{"vocab_size": 4096, "norm": "layernorm", "attn_scale": 0.177, "bias": "none", "schedule": "wsd", "decay_fraction": 1.0, "final_lr_fraction": 0.05, "batch_tokens": 16384, "steps": 7074}
Each number is 500 + 40 x the weight over its row's rms, rounded and kept within 0 to 999. Layers, rows and columns count from 0. Numbers have three digits each. The size before them is the row's rms in percent of the matrix's.

# layer 16 MLP down (transposed), 640x160, rms 0.0982, rows 129-295, columns 0-39
099:492544507477561516485504448545517479512495477521473436413560439448542544533508429514454534500428570461485464495542527551
090:546443518508473479528532523507476463537535517433493499546434555482465380524486463517541462491529518523543545601475450540
095:549495534456499462462446510478488450556507568516438513532510503398578511505467549492550453510557418549514498507509446454
108:488511548540534496499539465520432507478502550503485560477550538479470441509540469554447504543405503513503531512448478520
088:569534509490459477457513558483441467452513548502448520575523522490487488453456495518512463518482496585509461531451559530
110:535464513502546438510518481432539460454509452453515492455451478512449534524537563520467479502468489456561441521497510448
090:486518526517467499510518438534525522514500448509510492442471496467521546514551616494497549576504521519486526516526525473
084:520436447577516473531555443458522431454456536509474444433472419411551541496514493524491486493528488526511450602534505467
111:502544535476482437551548535525459535492467583517454512493511440543539555475489465502519535449489519491443479490515482443
101:576551572528499452484473526441502477485514405458569408542612530428510534491460528583501482566522469447446497501515565461
087:487540467451602546469501521519424517586538509442525533499516495462522564464520477528513513461469551420481497477488486542
098:524507519563560499492441524518474513503509502527498550519509490515490536462566511553461501460472490468455476445531502544
113:537486446516494545585523517477504499508518476509486470420514568451448504554535522486529534505461510437534508456428558446
084:481543563526533497464566536453543494475479534429510515439490511501478502446511535479488531416479577446557494532465509473
107:535480487525492512553483525464482567494459514472499539520503566471560545560405524580553422490492547498511473502463479538
109:492474592535562542567541547630424478516488496414510527475477545492463425471499449456482545520498466453541463526531433527
088:481456478511494467533498485461464560550480388501490515438534460447469517520450558524472449473440529535502551529458431454
106:364503542472508422516498507463473472542464580535446552453508444516472472575495437435532575473529485534456525551474463501
086:568508504510546540477536545455470502431541457620541495513499525485555498507442437455494562519446490484566521504505505440
103:544532537465562444450524554567541472464524469505572415510448491510526522554501461472479496549476510578482513486495465545
103:577509391516514562499537460514529433550521530496474543451509537524522487518507491414536538499549470415505478504507490522
098:538489470498467500438589487468515521495522532506480496475480479505487509537456638553524495512515498596503479451514510489
103:471548481406504505537529547474479475428492546475494451448477515510440502499473574560604478495558556471459519549431455500
095:472539586486478499487480468481491476544495514526466525499512551526458543489519482499504425545519534502526484474616523502
087:497512468485528499565480488457497463525457518440498406513538522449487500450458603508508483498527571474452483515472483422
113:506491450536500455522542563531499517464551516514463482585420450463487485598484541561511479512434461459484538498494521531
098:422504516479479486467451497509492513482487516554435438523504482478496515509520491467512487478547490436542520539521482531
098:558432461507499453532475506492563495489487502431523564499480454473496532535510430475488506489467510535535528495541571508
097:405460451549541464526558475595523522479481420513498508568537493548518503465460481444383454502520486506438528505542501459
104:518426467568502523480531549467496410506464534476569523538567492456512474477491529511523514426538430477451516504515546501
100:501516502567535501520573489517453489500533538490484464531539463491478550455467537447538517490557470600510437531510496539
105:484473543478517455525437512468506504515535573522517497489458434445492434556503457530505527571413564536398595547499492597
095:527532500482543522529501450549440477502485481506511432472578472466554603460501464475510502585530436494530380507521513547
087:489535449479498485523510442526467468511514520490534468419549528418469434590501486515496504481489516509531483478423504505
097:506581521456479602522495509529513512495513539430459565462509474590456462495495518447551501506538499540497438490499550573
093:471503437505565518447434552494404474514538465436456581495482493487498460466494500509520445420503555541555561554580482515
100:459489501553474454514464473611584494478549429487439492454536453543530515422518469516425555468460510487495486560483451509
105:475584454516555420541463491583535473475501505457417487424528494500485472439522569506522525444519569545534507499442470492
105:494465475536491497548498489539475480549560478550528540593463534459450506489544403547449495482553557458537461520555490487
113:517535437578520495574510582495513514523491520494512547529540458587503526490513477576465502418536467465459532492504502476
103:474550494468527496557511502454530545492512421461537521476517475497488579454536501438475509528512501569601518507532563521
100:493473572463489542465484480507526461492426414524440504464506563520524442440470551516517517495533470616549436465468490503
095:470485395509526474433531513513596440461503535453444469535515486499477563527550527517454506476388456508512506502421495545
113:492499518486494451571474549542557537517420506506476531524504522491525479486524419486452591544499538498481489502547557512
110:464499510434506513496444557455552472458543567510508471538528538553535502530537507538498525495486480475478458493470522554
076:515445433537481551457514492538487501506537489573472451525459526483543445543527459511507538475435470461455450513463549460
088:521517484514462515502556494506584534463546533467578513427461508513500494440513540457498449502547537577579438508476488502
087:498502531526472527460481467535482511481508436534528514557599485495474493447554461431406503528513565403463522447499483479
111:513546474459531560489523462449495486437550483468485509531409499584514537507524557487496485497458406482481535493435451438
085:574524526487474531500501496495498493581498420541452507495455507540533515462458598511454452536515493545533560510480441453
100:473509498463559492467495515547454528503474507510551490504531473484448480546489539498525582470548489457444411512479505534
087:481557538536520523519451516508541514514417433535490509492443494522465497457545444574508450554549472576487512516434484491
090:454624462485481515474437450534424493465442505530485488487513517516471482518495440462569463389519465458468540567535553481
098:450513461503506422509479524530566480532551434463556415450517503473516578442506470503432528569520456570499510530512515489
100:456509505493476495493510514576536497459485435476519503508580443575525492428556468501452537434511570413487486547524523547
101:510562460490454473509524517474511447541578468515583586438533492455469515508439553473480469501513535495454522463515550566
095:512595468475557487474501505466472550485453553535550502518531512475518463475565438547457517453538517515500404522485507539
089:476524474575492563461484505466481482497441472466558449484422515505517414567462513448465521509471508576484502528434513463
093:488482423552527491480472541478444506535474516559491488392554463443419467412534537479583485447429455508452513512587456457
087:482454511527482470503571507531554563480512436568516527497557486506410474521511471530537593532498518498562524482560476491
095:510476496600512483543584460459516501536470505457554403540485539416546480517459491539472492481510433481432486488516507465
096:473554504462424527507471503530498483535527421566498591432514445465517529537482581479469472495545485496460503540493519522
092:489473505555546520511496463480466435507453453453531490505462512434482539471510574470510546493454495559485482545510476529
087:492587577424499504522491563537530582478432425430451430456473523481496479471508424488521534535518429604514531496504475446
104:535513475471520477472413491435449435539532360597537418485461539480541525547503520517472476475478543513512457470525562496
094:462514483460511446457514501466476479495468536470564507572523485459485534465498517558508542422513535535598564555460511500
119:415492458479481516528489473476503529560549514480515612499417504507512521482470510497544462422457596514524573546510530422
095:493602473501535539507472489429526443532515513485535483488491481432520481500493452562532563514536492506455504559457482622
083:554484505485542456495546466461462583418494457531538518462542503456487490568577522614497470481538484453456474452508485586
091:594479474517523561451546453606516504542514479476470562533498513459592453558523533495473507463458531452455546520518476515
087:441476433447447470511525474470512584518511513558477587525488543487501570502572439438497549404459497571507500514491513516
092:565580458483489482527437425467549536532522497459499511457439498491454540465487437572511435510592464544517477509483495557
095:455534502495536515567431553479435449505509514510510485484512415452487480528502516488517528465420552494490500473534475562
114:437507493459522544491526490468520468440486457568438522460489557459551529450550518584553539517465500517616491510533539478
108:538531577508506503545520520526535529512471445497409560487496488511485554551506407487592484498461603555462499492469515516
087:525503463479490458478486461495509538497476459561472544458536521448545491503556453467403521501522440493536472562508534501
089:490471498453587507473527496502494490609511432507508556577494483519467498504474606526421450490520495535525440505518514439
115:462538456557434514453537507572513521504492454532409610463532445486507530469555516488479557468467494442503502465478610524
096:471614439529479504485446569510467469562460413479464508466505490458496476438523501526448496446516439480513484531502563543
095:531442492549503527468510512445498499493545422520481513513437534501519468440501514492528564487561407539521428531552448516
111:482402423524421565478573547545527529497541490500491527497534471510379559534494530482551519496443523553463456471481550516
095:468392500529484476537532539556548457495506549508478511483517466511571503535526516502480521529481509467537522544489402444
108:493503484525510515470531447564468486467559505433469490568497509505535473547418483528481456504483506538523547538468464465
091:456483541508518535529476405480516467502540505500554519459587498470497507525482444543452490501450500472538486466451486615
101:449501483551506541498483503590534493432621489550506394503496553537575496493494494478484558519504464431482458521540528389
094:515457492544459555460495530521602499518545478491536498480476461498507512544493512503505508551396538502426547493480516522
123:524530473520495446448622530481470424524542467537516425487508518511542523550550432565477523477416547488492566484475474453
095:473484592497511458518482499463529486525419576458536543555461474525480520462522430484460551525491524492554568520429409523
134:498525486453487457441549527472490551541459525448527470532487495471484501556574490516533460445474509562470498551576489440
098:427439534439490512560596481509470435527498509486421522438500493477512477457559537459530520502519543537458514556483506489
099:518478468494549487530537529557515510521491439568446461503500537525467528439507559511473554574562390473549470536474435497
106:440471409495486510443469499479494487513471564475536594442555520514500483568478543506524572439437562508515539478463493490
083:540513438515507518483517443495515511494538462476455549520472537504439503453491571575487486533541518475510543535501541533
115:476423496511532516523493528481479481538434607473483479498448521512520493553553492532526489487553441479495495510490522526
080:461516480431498482462494498501468539500447467489531519475547494511464554452527543474500530513484488608523463508527521496
110:396491465459539501489507516504489482503526523552443570559468548532464488477491433504526452474457582476470416504522478484
088:482497451517522461448404453516479497552471512518498465550471480494453504531519509512470478473511568497483573531529490491
093:449536519532514425578489458422480548543520510491494486433523524502505558571507490496507475492469492495494544453453492482
077:441495487492489467571531539497577532537488490497494538524570432527480525485510541464450529551419472523510441414588493464
080:445461455463529540539494413558535504554535441514534557475463517526524570552453534520534450543440475556511477504534526457
106:497593463497581499507563468551469481496503498509445473429506457497434510488497453512486526396495533473527528513491498487
108:494519438419531487474546462481452536586525533467453501599457438507512444504514512527491546519558477481471514561475510483
104:504474476545477484491552516486502451498504514482466404543586538528522552493492543482479458522462442476495474460457516481
098:510524481426508551527479496505465573502572525493493524533422506529495514515527531530459478451497546410519618477554559510
086:542479482447504432483524485416455537542478471487429481458517445467456559482495485511611490475500497492522456415598521396
099:553432507514506494506482533476496500481458476478557456426484490510448528544486567498544533485516522462542487508562515482
093:537509481568527526497590534465495478434405484469509484528531490480531499549451534493453472478442598442478431505437530430
097:484533433561463493571539477471509525509550529474505509527559470427513421555517470538480539500474454450499474574456487623
088:430499458466501526576512558541490498472470448519386502479447505490531507494489468494569470444490517542487476484500420449
097:476511435455545579526499524505497506562547495492514507516489522591539451464457431454408472531496444433486559550454466439
096:478552501508430471507555553528506491439444480502510532432491513435462520500501523521555597493508451515565488496496566497
092:515545512505518507468410532527488474501470521455474497501501472447440473474491506500515527514562520490583483546563517479
093:505516495440538480494568531522466438474477464462473422478540510502461543539569460530488427496498551580511553533517437595
094:526459488532484527509501524419605512500568474520518440487458487475420572506537533512486411521459426592463498492521496437
098:474519505552525529577464590487463422533494481504525478423520433505532525431507465516486560491518507494468557500453463508
105:537447508499507413526482545514492502511524505527507561542578520447500520526505467461509541541552461538469489499472525512
096:462529559440549477498509470548480495486467400487477477526486478506555536402450552534455494474525493552531463512571506446
111:451446533462565512505497568520478471516518582518501522517543560499491494528549478491550517477495582550525527399520481598
092:478498454542480518532559534499491437516503552517490527483482483527506420518477466492497512507417514503530434481393457468
107:544487496539463439495506490468438449402515507518424425545449407498583483536480500500554541436442491479496510435490502475
090:544455495572540487539516522479518530513501536473596403473495491414499528519500510536555549430493497477531539442492569498
084:453517433500479484481506421543544472503482485503506495471483473486550551493452450537448545441503560502498535454484461538
091:426533513497498412531522505525515455568494519522431541489563505446404530501507502532470500493566431526540461465569447535
091:512522460486518474528568480549451456507575466539554537532528458508410504448517513449438456473549460572455530508535521477
125:536603470489488521478452440514455523585542559417404479510492512513522592470496509519591508427463477427480531519429504488
086:480500490498505517525525526460479522554441492453502504505453539386549466581459499509529492503553465449553490545519527537
082:567503488479600526491565477511481481485519552568503425529449486521567420504510472442441540521501503558512459473538525485
112:504505520542522430476526489451480513511518528491427520590468461554502498486470469506529534458485510505557567520450468573
105:504569530499514527561510490525502546507485466461472473515511523520450490423479476580519469525528423562490460517523480456
115:421539529501468425462437472483556498508452489493500530502498529500536514463488531495452451532450446556532472487589486554
084:493517516527533513477525508475496505569458399443496510523579512562466432491447459524454488527504525421445511486539517451
094:459553471542525546501482443561489465489545478482488454458542537530484490548472457483516478528539464492402557541470450518
114:510484517485475482527550581574443558442526526565443560421532467484537562480548439507525488517604517474529518438503527519
091:506500502560495491495542502555549466400519572513521499480486482518549517489460514530484515486480441515466479474527464514
096:451459448569426513418550581523499524538572531509495420483548438434518516492395430482502523449509503523482534469518462484
109:541493533485488522486482529516478490510448503475559467484450493522484543554501603461497500468509521498536440490503543517
091:449531529483523438518551517503498546495439552429526450497482471529452562431521497573531470575517507524504528511515503508
115:470570426417523456496532560530530506535506476531447503499520486402561526520601538510454464468551534426492495511600491486
092:452506485522522580524493521491520508506554562406437557515521603454443507454544459456539507522526458476431461494518522517
091:419441437453534495489537493466500498499520458522485520537496567571471439510538409516485510502521489560509466477607568526
099:450554517483500529514495476556484477494516469456487512504564488495397482528470493486609568476435544486511533418488501432
105:514472477483514455425523544414493520462521488541566384530502546451498514554455527456484491529503480502509426493511515494
095:541451514456547600547477524399487539520474533538515476525499504485466481456462478564522510440459485580537506560451437501
106:533502512537573466463407529535431581518558429473473508554498518465522563482542507526499531466557455517476521468457469535
103:532527516544461450535541527543535568469517521497505519525500417494500432498493521496506454491494519426516570548561526500
093:486486518530475501488428514492543607470533511461534537412565535474521525480480538531500485504584469522481501552484526524
094:521541512533521468522578529466456471415489543498514501469562470492502514458496484434539491483522501531525433510573543499
114:510501429506479519464469532451498554456413447453464485492562490486511474536467616468458541520483505453450399494487558447
089:495526521540514445448599430507491411535540531521426440396419562456491419503457499568525467466508525551467508519503486532
104:433458549472521445555531474518525529516516466526490545455461568499473492437489526433478525482627443633569443514525494485
100:525547441550435528472537465490557504422443503500529508497524479570489475460546500497511461582510513527475530529530549553
103:516511452480535500472493480507508478417412547514511465487465454481509501516541476391498468564530424500483490457546560506
110:549410478498520505515601536492505527480489539555471516492526459557504506448460494544501443527493455387487466458437522517
103:563479490500465551514540491492501456476526592429574491494562415488493495517507484472456549439434512515522501461463482487
100:531491523536528439548535452444417508521454603451472519468510604538534433503515582477510470519448451538487443519488491492
086:537498471386547528506497538508429530499569468499481496511489524564462460515500467500524508515481527449518453493532563473
097:534461524462507508477462526499517513456515540467480524494492513512571554540401528506500446511486498521570508489458406546
085:447492398527510508516462475473469544487451458448538553511427486502459472499462462451522537478427535525475492468543541491
087:569470422578511487451511529491496438437503521509532540509517515460477476497524550497442495431482496572477451397569487473
141:509525500552491516532556500497498479554513501538453504480459530539559502472545451544502479521494525464499549510499486544
093:525467528539539540535505528484503504466501558501502509450493497507487440509490503550477496500525537429585500486482452521
101:465490453500499462532536460531480519581508554440491494472468515488560550506466521472524503579495518491498577546531534498
107:499538490534424535479495509482413509485526477538497556462497511438454512480522453500438467425502531494553466562566482384
084:502518494486488457493520468540582538512489464519515476507536487513490467383545543438426507547568517467502504490518422532
086:468515545522503551434560448467524504463489490559448533497463523506511467496472523507468448510516461481438523497548529496
109:484469566546525455521490476477501470500557437566420475496490459440553534502475507515487587494470493530484552468492525535
124:430490492497429441543519467532513422486484554492518458434496522542564466479479513489503440515488520473535548502535504487
# layer 16 MLP up, 640x160, rms 0.103, rows 130-296, columns 0-39
095:494567453527430492557436514499489556530483435519467513495521534512538510511479440518515465400494536472490466501445603496
092:519511470461502468459485490501546511490519482402590489532473555512571554461542468535568427500444542459508493454502496523
110:483490435519455514575475562471499515469510520526553474497512531473523517479437479564408497530513551492507501487516570459
091:538464494492538525538507549443513533532548450546531423491533490470513591520465480469473527533506486502543488404535471461
108:462490512521439509513486528474539481568540526427415492511447432588533518487476526477573409422433513490456506520501541492
100:560441545497456516540513503492561455400503577498505515520448548520495510516448518453557538489498553489535471472411499441
088:492472543416402512518446519563537531519483403496530506571441536504585590462503492474408467486417538505486513393494458487
106:467534534514471450484456476539516518472484579430582509482483519538538461546452451510520470490566581511503518521497490504
100:468505487533458459478491607442487498486560497529513502628474463556593514558466497527556447527529497488470476454480505548
094:517457477507499560521456534457527454492509446555422481501464433534523537533491494496513446527447524492533468436479526455
098:497490485469469544467462495513571471487539486564445509527488473484562590504465520489494555459492466488537465506414476503
114:507515461467513474430446508417522484493469513516484447604501523563538454549469474557528458460443614517548462447498505459
087:506491480453469537459488492464546471562523461537563442484510578532501484533527531509473507510434500528504427571519483526
105:526484490444446484510451536500573434495530511535490482535413475501460518539490491538463451488441478509516496486507534531
114:512517495512526466505459480547503534498495442475535493449538548537502454494493512529507542476513516402548433507481499452
091:507449546447516557553435570468522431510520503516486528511436501504504529512479501544492465481547512434523488518484576475
103:453473536496430475472466576516579450495495500514535509573450531559511553511464479445486507511497547491425457470467516493
098:529528466520485495495476429538494443479484489444535485586420542491471512533493526472422542482449527459421489495437546478
100:512519507525471472518482508554539499441477502459510517538497538548477494492428475466504519449559510465483460478544458451
104:478477481495498476488510493475464481435521545491555431581523435519471474571456472519482462461384504538432445480488524495
097:473463520458519575467479554483565528463551469473524517625426505489506539446491518469604424467437483516485471459486507491
101:529535513492551456599490498448501465411450480462552471472491531469456534540528457498470544466514510462522492485519432530
098:499465559515506487550504490505525521546459464533633484502406484528532513562509415476525501494467542520470512426506595491
092:558498523546427544473476461603557508432499552542511489526431491491441543565546491440488453546470467513513483451494503493
103:569411552473508529491494485545525500456508499434535475511552556517452509446521474519473581480530515517502477503553519488
098:493372525483495597505478515524583442488515580541511526570507475516441515408447502471465512457474506499487456478466498510
101:459435480536498465536494453495497463542569384495481455528484503500477527513410532425450531499518481514455451523475462494
100:431484539413485491486514538470505482536496531523452393502477517496528482581500422412564457544498503500440453492490505474
102:490496476508541497459536438493482488510545504481468469478469427506518493493413449482489515459519547498495450543463538471
101:518476509505382499523486537521561537464566559469497485528412540488504583537506521604451495483515492463442519497442529489
105:513502466540489475520444479559598446490540534516551469470527453504532539416493446453484519427435537500541438500503530497
101:483507538473540537491507565461475453494490544510516464503460520545486503490477524470523466438549566512494451509491488499
090:547478475428517499533408602567523510517602458511452459488508452531532511496516438489472530495478538502482487521476517494
098:481569432503595607575475464482498451481523474501535525550470529518528491469459450495440458474443549444439577514401520477
094:453405567463439520497519512544549517518528511574440421484412537470542497467506501432491583548458531498515458477464484465
096:490514446507456518429409530463554478482466467493433492499500439521516438538464534531484569518488568483511513513483472459
104:491527524502520487575430485462475504465455473492489455503538518608528456497405496448490500489539529518472550473497507421
104:530500520510518520428510490438484528530525493523535520481443472503518574484459492502520505468453487478530472455534535461
117:520510582481558597563548562503559465477501545475574504465505464534530515461508490475494559433500519464521475517514522421
108:492522462513523530461490489477518490458537505491489488532579476544486473516425481502488446458551554448471480466489563469
097:495511460476503598450471511522466501516475469509509543520499460531549487497511497515445526430474516479494479559466537479
096:559469461508536589510476469478510422519511438530524437493466546486505479520516436450456476497513525474512518546481567463
105:478510474464483459499512511502493489492607513499558475490450491604553461482487509467519504489532569481500445514519594501
104:519517525550571486586480537545515496502532422532613483464433511478516529579432464558511533524521462471539497506580491464
088:535496541506531439582463506448508505502510498489534481505504441463485539495484469474471552469510467526506481442495536559
095:579523493417541463506474486477452466532488503535515498522470554511531505523530488462459506510521514464450421502413532472
090:480481465483468483509486470462482572530521592489453491482513501495524487462485499516590445490567443551488461601539527487
102:459464460466541519507494540519443448402508521546531449531518458523518594462516436456570456504536497467526465505541505491
091:539499571502484462529522473513468440540485446462539524526479543553552544458490548424520491526555497466550520454500460392
104:546478490449497530471476528539466525445522486453509551548585419526478486458514493524505578453550514430470535501443504475
094:503508610502543468449399584513500460457493577514520456548444458507485528449533420492547500558464469515468453487456488479
098:461466515501477488484525489521515524505532486428460463516492475534518477521539507481525430464498554466499538515490529490
107:504553510521492525486513522493485527511527488452483494509515574466470407521493446554508556440452521515463433528446532461
100:537515436537459505509536480428521504521544569510525468492492479498491442517452509551539563522513485519504461521458543495
102:483530554513461545475448567465614476523580439529498527536463536497485591533470490432452545466512522410465514413550459488
100:476495464457437531454514516451562450484550544482555470487472524521479472463432474581541558440495563477509513531505523495
098:517462464504540479590483559440550589503581434494544467544565516505513539542480479523495493489469518458530491439525493503
095:550472578456504480434494457503475533525478415502552478548459533510524474508458515513492511499506496477482423487532502461
091:503431469520503538550519519458481564440508572506509557548572518522599515463455490495549499491525490530515447551434526482
097:479459515462415513480404478470531457516516453520514539648445442515514551561495488501466449495451516474476473482527560462
103:478486488501479521418431539487511524481576450557562469490490493519536523481451537460549532498539598431418435526547514517
090:512495455383541473489511544469520536443473484468476535591500488557505543449467519507525496490462518472531469540500512515
094:492495502529458554525468538453514527546487425530496468562458508512531564500391504552548587516497477516459496489468534472
105:538512532442500461451425502487491498515502415527538398526426578473490502472490448441496427498453569481482485442483531509
104:487499487521506541519488524372482433557585503460456540547483492517547473493469471531596474509461510561508467446509490484
106:485494515419507507530478431481553494484561486554535484522452462555540479502513510481491514459495604508479449547493511411
097:505509480479472478468506448545459547508523531465530506579463499534551417548469504483453516532466499461417517458434509486
091:501494537388494475457491644551527490518470534369486447471577496519544531473451442423471548487464480487445533515560502534
094:486508488463388549472526586498600515511475477433533507538446508506469501486569508555601440533510542505484510507484486433
090:520527449496427528540487470484474499538481567496519457543484468604531431541443465531541544487468540475433546511467603464
096:507455489526447538616537509492488476473483506486581462501515481482550438488515448449494617505458594451509471467463535505
099:499533476548586489527493526482568418513546451423476473522434526527519469505442435521505459443438488512429457484430469434
115:530462478480466536524465515471510436473516512537491491500434570480560527518447496505521512466426491523545457475532522459
102:569534454468456513427522466459573490530472507536556527464462543522511499464506508507476536446532537442463398498572489472
093:484481505493424485465460484486488550485405473520521461496426573511487482531397545448579528490500505473495435476471482483
093:605466524599516516495471465505579513454497544523524395498523540436500581522509480458533560557442469507466492419479526491
111:557499470525414500497514524455482498514567423543488505463496498508510483440380512475489583543532464458498468531526563488
101:531540476503497581518472539488569500527507478471545486535464530521529452479497483533492485464527493453514462475468529483
095:531509487502501470523435512547506509525470475510524453481557504514529567463425471420473584514536498524488547484502512470
106:492537516484447463489506509534559483533458471490557498472455534485464501517449476521490577444499496435397399464535473483
100:527467559454483459451512499463629463563480522428498512451435545545603539547395517427532522504485506536508509470462491469
104:491435533412463538485495604454510461510474579480506411547549539533551470497493453573552528472505498514408446455467516489
094:492475563431488513491467498519530536494502534480518492561495488507608480515495476503496432524478542432491514472538475517
104:495424510469452489558474497541529428488499488430481479570490474555456496487510524529458464486476586436449503616508538466
098:453522503542503435515525443443468443555588505501565505539503589491522465489471544549524566447486481501499449463547502515
103:528481508503452519472480475510519411497555565395513518473461498488465498474537460467527478505404502484477493523517497499
094:576525476495503431518462550452505449479580476560538563548547565537526532548487457475473544536486485435449365439469558493
111:473476501530521536456528461470513467485505477460495452500508491530518562521444440514519519453474572451488467459477541488
097:468494532522494464505485496434488502442567560472511440542539487512521585524418433483569482461500516489492569498524572541
096:451468453492465430430480550415500431500522483457553496543453436553541533514500517548549387481412522482495437412521528452
102:494439471496536486604526512467480481418541508513507478494475463468502463551457490512543512469476543501466452423551581492
093:494527556542489534567499569509544533422509536558505476485529511559524519539514465469591530500482467521495482473473611448
111:472507507434506486536429451474541451511533488492488467478568435556507496568513470543540559454468539492441530532543513376
091:545475546492522542494448479477486418491470473472506479530452586542543535387480488452467470495463511471469504464498485421
107:486497468412497490517425493424559493479457523488455429472517467502493483538550494499531479523477528461501509516547540467
095:529477482456423561482516510438539457499433490532532571558481489542552553553474527498563501513442520516506487473521526419
096:552445530492495505553482518463501504478454479537532477500453430524477502563479360494510445443437545532518512511411581489
093:595508581461435448511490516451558418523452578477515509492520472498537468517511486526577501465578461508528488479430513501
089:553505596541398580491468517476482458432435571439497515486571569460557411458486498501563609477481522537456475514459501510
103:609472455513420436468505538453501511461484482514547440540437488544532433518524501542535482497487528441426509430556481456
102:487493512530475449448476507521550369458430521496483457472548597556573487577463446513531540508456554475504424515480522463
102:515498545493459474513402450540568533499525501546513467477551458571504546479510451423531527548480484493490515519520497434
096:470500548510476518524509454551508484473538516534442442530506519525492466435459512530470491521518506500402421518441500496
092:465514494489495504532491479521439490461434555452527411475515504521517443518509496498489516469497508476477483547535502492
100:501496459532527534452492524549531504468580540488431523546528486510522544497434504533488447474499475497391557555439521483
092:495525582409437543492411510544548511532456488566526522545479459585534505442488521497454491453549510549557532515543546473
096:489516473494471529509509633544521456439466511468539485489487466476509518509493466494551446475386534510539498485495508505
097:533478521529407529508480488510506485473502486542486455566443514515525538541465494528496495491527460518406487437469520423
100:473440580525533518458517455509465483437458574464572431482483460502497551583525498456557477521526516486454464515531510460
091:500441551459470550521516484485543477499491461507471492598541562516552471544537440531468548482486515490554515533564470516
097:594378592574543511591510467537492511504474482525531473493467453488493583551468481418509479516476528499544534460594514483
098:559461536499430507453462471541490429485554478411541529557458591552495481451505454453550508503522503504496471432511539530
098:549523462463526504616488545435531453472526471423547477535439571506494585452543494459516493511474470533443478498529441454
098:479502479503507452444433512383562456531545490469451486490538551540489569491447526484527510498499521453493518411580471482
099:509491562459464487483504553465550528375517584472525499488498566514513585528456436473509502558560575448489514400519539473
096:560488502458439463515475543482443479523555479482471451464494531533513516479540476483510498511452486518503426435461511483
110:526515473497446466471457478526592482535515478500589501464421551512506548503537502562544490429433575414482509406561511504
093:500525464419532506500505526509526443501574462530507461572444517522534472497437508414460501542487481435477395509592544508
105:581504445427486556500506525466502540470517548469542461506436533523489533508478482502456576456490513514484426551461518460
091:470523566520515509495470506449558446509480534528475509484521460511540555483539486461493524510491461499511369516532525507
085:485476495498475500458483532516581551491504433522567515630526543502481514479486530489498526457472492570507449446587493508
095:553443475533399472571496476513531480514503439464507404506475442579523489534475531462536475493492508511521514517480559372
094:510473490473462487524504471451470477473458494490507492527518552524571477509475477502515520473457519536512489460457518498
110:534553493431523547473441498443492528522570446463541476517499553512541519481481510530581489497475464538470476462463508481
092:492525517519545486565450546472569504503531454520583463513442538529512512476470472542467506525508532460433458444534498536
083:530378496470475577550476534468536580494469489441522417569502476480482486501514468571462429505472537521522471483472471515
109:484521485432511508488505468431535521552495469518495518556457550560510492522504513567457556437475509426512463505510492452
118:527557533452479470486493542565498485507488508478475507624447529499519484516483482510508523441509445511473483525432492475
106:497444570488489494482418468487545510480567521493502454532542438534472530509503523537548463504472577512445415473527552460
092:448519598463579443522490473498495468459514476515516475502437520527469481470452438489564465446477494472518399497434489477
097:584495516531494523421501498479518434445479528429552398492448524515471519557530510502546511452526505535461456509445580489
105:541462487486501557556505494531498492506484458447489438459478493519524539540473409458459530416441549473470454402535598503
093:494487490511529508498419444581520423519552457499486466469496467546494531444535484490500492526496465448542524529536536511
096:482483523502494468472479426517560483532539539434561476486524541536505514479565503455496536489499495451504525485573545470
105:536484552451534511499468443505482460543503482504536489536440511545578545581477481561536497479454520475499465528444530448
093:531457487487499538516510538482489467518460485534465472556518581494527527516432463522538491502554524530507435430471545508
113:499522485516439493520475534501507532491503501470494465521487523536487473512449500511510510505493547427425397462451480418
098:524446515496485458518525539477449510439472462551572496575502428537603547448410491491520482534528485477496432460536529473
092:543509438504479454584513534531535517428541482545462480503468509509532584477474469472520539461429498527507474556499485499
100:554483482461524461533498488538452591523489472514510499530509480480472584483479419523497470533523557463467466481484570527
101:542516485486436461484553547535543481420518544502549498486546524506473485486535407478488603388523485518489536503436469492
096:467510494559534513441517548553534523516551551434517470553438526575552563564364423506514523510513511471467551470489574527
105:586461533460523502480526506578548449470492475416532466530501480550454458491485471469471495447497550449432528506495535495
101:475424556490530543509499534567459454455471534563519460513483472487526550472503475543545527443511491504513502517538528463
095:637460518500421533495524559529536453519446488536496469556481457508498404421537481438446580465466586459509487470489513479
100:473501498510516459596464508494472454581521502480475411509445469570455463552529442499523489463394546481520536487461581492
112:535527564481428500441508539576511514427494493469529510577511482554478532502445512497500468487504536455459468492489564480
089:579457514437482562498495586491623522472514494495543469554489482472510545432506481419502534462408494515481462371552482491
106:464471452531435436492348569478506513545504461516499456526511539500470481474500424515511550542428519516481514561454559443
099:565458460503377459525437558533508493511553520473530494538434513553460531533512414535488487532455510501499430492441536505
106:498485527520510613464489514558531471516606508528471474486436505491509506547585487552499451454467508463543538506462482472
105:519510550550376539485523511424499468455561557413468460489471558490519518510508526514483490495490571495452482549498494511
101:470426552459571437510504590539446500429495503491484463580548562505543490495389511503539486486497498459547451476520498500
103:480569515499515541505500465502493532482549546571526444431563444495540569564537462518594492491465512474449450532546501443
094:496390522484516591432505542580536467495473496460452552544449551489499466479508541416498531481470481524485512526466510515
100:518497450487471504548459516505443553494512482583508497467537546538498433480524487443463543527528520408413531474537549468
087:574432554450479546480435478487483418514504477479560477611459489592532551530495528498503430531508489494490543514552510459
093:495504424491483487502500516434521498524542502490513438553560512509506468527471433481605459561451514528411528500450537507
113:618485465490465513525465521530493498463482534462564503498506543574537454431463506510550572460479496481506474530482476449
094:583488482487412469498493450472542531465464524478521448482523553497488536485574482565502418513478489517543494460440538471
099:507510486422448437495497494454506471522536455571489466541487422497529572475466483536517527461534553461447518466496600512
099:498539511486483575495474493498446457452541429411472516477484479559519531466412476534478494501524490466510529515459502494
094:534456507537434518483524515447473449495473562491547503461470533518460544625492471494568510506528523507470469500482520466
094:592396551523547478543506508490477463367454526455546433542478520476563506562516499481555501462527505468584508534477530494
100:474402502505472478487529528524537528531493546517459487575501500537459514568528477532521499553537519487442476480550596517
112:556489568504493473520504467576499464456446483508501448539452577509583526519481495557468486508500487451463532497488544461
103:519514522482430558466493520531589505517580492488544513466501547504496548525433463507498513496427482467518505496561481525